Weights of a small transformer language model: 8 layers, untied embeddings.
Each number is 500 + 40 x the weight over its row's rms, rounded and kept within 0 to 999. Layers, rows and columns count from 0. Numbers have three digits each. The size before them is the row's rms in percent of the matrix's.

# down: layer 2 MLP down (transposed), 2048x512, rms 0.047, rows 1870-1953, columns 160-191
# up: layer 2 MLP up, 2048x512, rms 0.186, rows 1871-1954, columns 160-191
down1870 105:531465428495477489447489497489526478435502510501439580399562507463560496483518557610524467511436
up1871 095:502451473486474504580463470516452485526511518473482494476496492536599484472532521515471547445468
down1871 094:567533502468516538445497521523425510497505551524487525582540459430510498435520473455497488533506
up1872 086:470487517450513542492442465529483575518453520576441438481498491526542446495485474382547448499523
down1872 086:580495524518594414492529515499443487424526440530536583537482447537518445430517500509404569494482
up1873 113:547481498498481558487527499480484507526493523471471505433533584513560518495490519520487454439464
down1873 120:449497480402446614523485557507511545422452533441503512450495533466543578508526541502505560504472
up1874 106:478573522395508438506469493571506521463496440501517449440509531519500475548531519560527587483479
down1874 106:502444499538562430568474522467492577551432505517528518454533546428479534511472508515473469499476
up1875 091:555542493510497493498479564546608481462524459450582459494522512578476575501525513496599535467464
down1875 099:499499502529555484529512411529486456543460422509505469476522503491544524571461518504531537507528
up1876 097:483511467526413480439541549509502532443532516470537459446487493515544512485521470501477568485506
down1876 097:402534516551476498533578493533585552513484493483462490446444509508576562503482466525514465537510
up1877 102:534476483536511512493590560517461491491460498536497541443545497573492506541513479509570460527450
down1877 097:512556560476499459610521482503444426496481563568479455512515468488544558476490493457398515509553
up1878 102:468516524488551436543555518569484482484452499463428487550547563547488503454478518495557497444554
down1878 119:542452447498522514499416461511507491504465488560466565518494505517498511530457478503443486537442
up1879 088:488532470515553455549532506503474546461527536506491450505464409478511553444503485528523556460490
down1879 092:491493467425556522490452534543484444478479443432482513469453511530526512482501494477504396586549
up1880 094:502539468448460495486532527507510478478480467474432504543436548500478536494529503549523461433519
down1880 089:616524569498481476444499514471471515481463453589485509486503507500470539552481490514458528509506
up1881 101:510530498516576449396532488487482526486497461520549496456499456488454480504545537500520483466608
down1881 091:458397424516491501461514487502465476461511515491519530500543530520462490428523388532528454556484
up1882 105:509432486443546493482577445546529494507495568477464490519505538529540452546562513472538439496549
down1882 109:490479508562578511485505464548501461511523508511489477488523501561480495495593516438506479521414
up1883 092:510434534487543535541481492470478563463507511469480542514502500437529586540503415530542478498481
down1883 090:419460520510445558545484433545459451508486538446483486511432522529479491473496514502527516489490
up1884 101:496570503478540463550457531505459501597567493534484506543533488497562442501459515479514505423534
down1884 100:512492558530542478479471419431457446479467471537424540529506532514541522477452499443478511517480
up1885 104:496503508530504487538511481464481450439461499556401529513446537543412457464539459487563499527478
down1885 095:489553446508418463496482492566485515487480501494507533516481566519551383506480478472409492521494
up1886 108:583468454552543523483506530500504521518545481413565544477504494448482495448485498591508522517505
down1886 096:499458514517459544514482476522578452491525525535517555441522505537553469477490478504438546435494
up1887 095:453477514532575524493491425526553532512472545530502539512523541473478441463475490484451491419447
down1887 093:479487471519526503467499454414486516531490446520553401475453483527551521473541429568526552502495
up1888 097:477516523446451547504520525459517508598494558519546528507517433526455554469480454499545479488416
down1888 090:470547468619505450405473486578517483498543460552486491562533480479530531473442541464446472549605
up1889 091:505486424511453519535598525514468528452532531493453451528473446549463517501613449490527497489562
down1889 087:470452448493442492457539517469463540471514448530433495495526423431592479451524570566479451549483
up1890 092:424482472443533486492560492528507538485581505489533502527535505549566503489482552537511536518482
down1890 096:537478566515518482504489548477570541468458498535498541527503491467507511464478507468473527529464
up1891 111:517487467547511524461495440487443478499546518554482442500478516468487476423490507453532541497475
down1891 112:513526475538507533565496467489464481463479497529449500551465503462533604548498521437538481501426
up1892 094:487502478549549540499521475474530527483534506464561400489526610565420429503463480459509447541554
down1892 086:488518487509501529495535515555539512446534483501505481482508489555477523535496505487526485423480
up1893 095:472517541470468489498487497531503455493457508549512516514462548463449487533476519523520508458458
down1893 097:503496467492503543489579455526490522495504531493514477502489458460539428406513539464506549525472
up1894 097:508534520401551573533425516471506469477496589510523497470531489455454501552495518528564511479456
down1894 091:529457564495441548459508498497514495515466490450449489503518518503482437479500474533494429479436
up1895 103:473502536540476488518479479529475555475463495490474534487517477443413488486486518499417482423465
down1895 098:465519506419538431487611595442525541475431529531519431532561435455509435485468474503496458549526
up1896 103:457460466504499528547520500433506509486538512484486483423508478493585480514452485547503424544481
down1896 105:438488530533510512521503517497493491469449465551499468461481500382544551544487538514568572465430
up1897 109:452478456480547448505597511527467480463580471471495436561489457483481499590548537558472505488465
down1897 102:498556551551430502520498495470470500473455494562522463547481552425527426499445482462472513525510
up1898 094:485539512526528489504546607539477490569529512450526485540524516507450499561548507483519461510502
down1898 093:488484478508518380543509492534432481438485517558485535537498543527545542537470491535482534455564
up1899 104:468492471522448478528495424496482586501463503511472495509518492537442573524558506563524493388452
down1899 103:452529508471447473516473509595527503525491419530497536523469433518500565477570539496476540507548
up1900 095:556522406452504494480547471505538446497474491509555479459505514519484465497555591497534560472524
down1900 097:620435466456563495461511478466462553462487475456538540570476456464525508441458512528508517536530
up1901 097:545517458476506508485480489482444538564574434545503547506602520534511540490568512502548488510496
down1901 094:504471512507427594447467507609509512463460577446457480509526523494501496544525458494451541461475
up1902 088:496471532474488490486562525536447464509547526448541516552507459482475505462525496532482524480485
down1902 090:472490500576471498481550516518483519488522514492509477441487532493505538505480415502540441499547
up1903 089:509427513517501552510510512461483544533474475504482543461561534472493431596500559504490560497467
down1903 091:498523488514491515482498502512549570500495474525527417484539473535500491530572478461545482504594
up1904 112:461570494510482537555538435505421447538449460510535537502484480428467542452466517487504474453560
down1904 109:487448590532503458509476395524466458392447486467506501536518466559472479549482468520495488549536
up1905 085:472490499451439505530442505485539506480479472489449454505513491516514508474452484491423477520483
down1905 080:525507547458487494487505552509402554605478466480557494521522542583487481426505561531524453495486
up1906 109:489462475447498478415485513487530506521588546508475521490456530515515463467488473476482453524475
down1906 124:554449480507509497458496514492496457474579516499459559431399530442418498523485556503552532359520
up1907 106:534500503556505534532478502474518456476536456496489486569518436492494579527548422503556412525483
down1907 096:521511488507490546463501614410560462546536491487527520568471516493452501507397430487480509511525
up1908 098:513529545496511547522472517480521436564475561469514496464525469472529538428537518456508475545460
down1908 095:482486570482485478469469481456520556491455496501478498458488531460500430522473464540493495467474
up1909 113:511474519448444537493513495549520509486418480485460551554549536510496513507472436594468494525493
down1909 104:495487417522528527494519485462524506513491529457507523504594426456515463488432591427441474459512
up1910 102:443552429483453498471463547492435505530536490503469533455460515504488502513448487523461449545590
down1910 102:485467443511428541525483434425504456464522513491445529443488583569446554489441465474419485472516
up1911 097:527458483511463494548495472451511517453505516531522526417441544510512454497524499565482504548555
down1911 107:556478490504482467460501481558477472524477529485511560562466561487531546500489525484457503501512
up1912 095:453503488459541492439462531533517605524494495554482539559504495583500516469480484510513377451541
down1912 094:528536518531452428552466473496486492540478572611528509522426412529547498405489527475511571459501
up1913 100:481541459463465511601496545464516477553516530544427472476547539550523456512482513539441552510431
down1913 100:535527460549536418486542499533520578518416514470494472522519533581522558458457501554446515519548
up1914 110:481558499508564569467459473476540549467469492536471467432469507559645538511499510508480525544519
down1914 107:490509489552547540488479460506520510500511419484451475523485531460503425530500495505477524458472
up1915 099:484520463516485527478439519532516500411472498511529455516504471478515510497512500476478536581550
down1915 095:438511510471473431489589534506548490436474501519420554499436541481510526496515494572494462446460
up1916 089:547431534566538500490551487496561547605484511469481530485521512505474541461521536477459487471518
down1916 081:425478472482527541465437472521462421446517503489552417485464510528451442474465470530494479463500
up1917 101:548517501436539558507518530558485534476527482487450494524527481506544459508450489475523410477546
down1917 097:530526503438513522493506491459575518512548389476463487506546453499439526554448492487498522466525
up1918 092:509464525528495497454515487548459524548528491555589510475518415515530529480486534452466493460481
down1918 089:579546490520473504519463526487486595469451475540475517554407490522473525586486466492517512563512
up1919 085:480518535526525522542518432504430512520462485493530472481482471503547455476492483523441524498447
down1919 084:495479554496477510473506505507556483482502468514521489565471525504588473515535513567541547521538
up1920 103:514533516405464464546495558482526516439479416503489544570430536491553531481512534526503465430530
down1920 112:520429610534513502490538571495564453518497497493454519424476529491525493619487479507520521532475
up1921 104:470623492510493513486551493532470548473529552497482515515528460548468458471539538520487471522499
down1921 107:512437474528545494539444521525536538497480521496507569467506516487453482547478505540467485477534
up1922 109:463530423491512479587543510505576543556563444534548537418497509577505576520553504559444474474579
down1922 115:452507460525532526528476484471530496506581506559500526473429537485500499475519524553502481503464
up1923 113:551429491451530502497541529510491467465477467450459530488433407509505545467563497511555521531474
down1923 105:456525467428438539532521527497494478459444525490495517484459548474508485469467537545479588464550
up1924 102:503510514477525559540495484441532496415435480523505494529490502446512497514504497496526519537487
down1924 102:617511496486565483480477464448511570455449427508508511458497508510556564537482455453499506547514
up1925 092:574450527516518593504565500510557512483479500535532484579472483488438538500542454512513487491432
down1925 095:481507532508505529447458506538533456473462555394527420451414524463506461554416520469555520488491
up1926 095:469495531542469473553507465431521435459529423528460461578530453510591445508505477459449515485459
down1926 095:513445536504508498481509544560483475453530469519513504411483464477496458473490435454449511504431
up1927 101:534494506517517497554458546420468500502506535510461554470520500575575466462521564497496487435492
down1927 103:552496458478485486467452503519487453476448466457561505443520592523572494479479543507397578490426
up1928 094:540508513530448451479518532487492554498519455518494415458503530472546447489485516531451469484466
down1928 093:487438517483572562572524511511459411593497501517454530519490519494479481433444579470544592444468
up1929 090:522445432467513483448452538485495484528493429481460463474493507449475468472506464494549477472500
down1929 094:581525503464423515533461455478551590522520513535477549454547445505522469516521521511559528510505
up1930 098:442475463466464531503420467439481483569506530451538487571528465519517467421563521592539534444501
down1930 094:499511529598542497593567507561428498490522518503411480464500515548531528477513496428473476515487
up1931 085:518422502494476524546496480482451516526491469491499551509493484469467537527563480568469455492486
down1931 080:511509509533485505519468510514566489482470531515501462561434423514551482512444505406492520481489
up1932 102:578479502504464486509471449483531489503448548453537519480531514519484533485540494552459465536501
down1932 094:539527518488506548534461476492505451504524540535515541491474481467459497517442460499445483481500
up1933 088:497435487509464441479530491477530524519573527520511495564463548511494511446491496573510535513475
down1933 086:501528554508548474557413506519523493488464494420502401457510486415557432584528491477492549520474
up1934 092:494480551522426510547480500509469472454569448478492575464443524501475534469553615562464458504429
down1934 090:571485562495538496467548464477544508541460506512514557538485543554527509445485420465524566515453
up1935 087:469519564471521427499476484573471502469547565459519537455467452462504462531459505542467510526461
down1935 087:546488477521466504453441503587446563532421388474501507563499484511460470510553512529535488588537
up1936 098:522484486516547427510455461484520567418513511471564501508467487518497496462480502525469516555517
down1936 094:501495547493407520534478570609457465440460492516406497543483550397502471467445521494454571532523
up1937 101:571517508498517477564474442554485506444511574571507479528533468503447468479525525533554525519498
down1937 103:459445499482533448422495536463511498538511490553531524514501529583553532506409493404466481574447
up1938 100:510483489531483501512465532499480489547545499475531469512481424513443478507458515454455442505474
down1938 107:484531455546518472564449487548517475504540489428505499511434557450571537424484497560476510493530
up1939 090:473585463467512498528440467489572464468492473601495546486521553489468535459514452521468449451439
down1939 088:535474538523489447541539447514523585477539456494500536508494537489589550441476538535550480503520
up1940 119:469586506499528485525530488537445450443467496505510512456534468547534486565476522432503498444503
down1940 111:418484459462479532540471496528550513460438463471549558520467548481460516542474524469508464535482
up1941 088:553521537479478544503568503484447505424561513541470519433552504600522520484423518505516516458367
down1941 089:438551496511535473456474538507440515529462495488499543533510501578520511537473463537511402568480
up1942 108:496494489533480485541461474507519532472517501584494422620543562528412489518527520513502514494460
down1942 101:414485477452464514487508472430464550476538556584539487436463465431458556548490523509503470488521
up1943 101:471516493424498487521481459511534486490512434437472473426493515534424504444472507430488432561509
down1943 100:523533455402546488459538478432551573455505423486533512455457481512458542585483481512528457534487
up1944 120:445482461415498471492564453462494453499539558494553437519416502481457481451452526498514487422487
down1944 117:596589500491529541479523517540425522469557480482501512516550533458481499446485521523475562510566
up1945 096:446476499509475450536462455498507489549529476489587484509554540476552495524489459549456468414485
down1945 102:575438437517426500446572501474527485553576491473507503504444510506542488531468533498472467527527
up1946 119:479492544440542529489462458434495452534464448531496368505515499456497507412464515487496470483473
down1946 122:502469566545545579524580552529531463522451602521546435494491557504451514508502514507532488427521
up1947 093:489475442464466542535510497542484505514499502431501511526465544506552498453430564423522509501511
down1947 093:612496565461575467468446441521544513476500443522502492574530518509534576503486481475470507449486
up1948 097:491518500483575468465473454505474535531489507499459574486467530483539513533511555547448429456454
down1948 098:577519522557523546483477531506471499551544549538481465495522484522577525473485413491489572514418
up1949 102:490442561475416424501522527553461508503512513525585512545492522504459481443556527489501489566456
down1949 097:477487562538475486463539520483475429502458499501451506473466541430511530437437505491500523498548
up1950 089:564538540464524538499432442520502449486493473488568521546456484574438520534501521513449511478517
down1950 085:516558528503551490457534462484598502479510477560495498559463492439534531472523473562426470533430
up1951 099:541463390503521557481524500404507438548562542525522482458472461531557491451532454453482458518567
down1951 101:509406488532457477529558575537471506520439464521564545511518501453498488492449540492500535485531
up1952 102:466466400540429470451537533433537525463501458511487494442545506512498522526433435539473424472493
down1952 105:533441482409447454523535439519535502446490472550516493473513520454478480538497494484486493510519
up1953 129:556472485559473513544510445529494492567516502478408476507493518473484537556450542531514480480490
down1953 119:477464475531514552527516473491490525468482444431365414569480569532513548548472552574493510474529
up1954 096:540450534504529523544479496483544509551514486464511510522580522495454490492497478528463475501610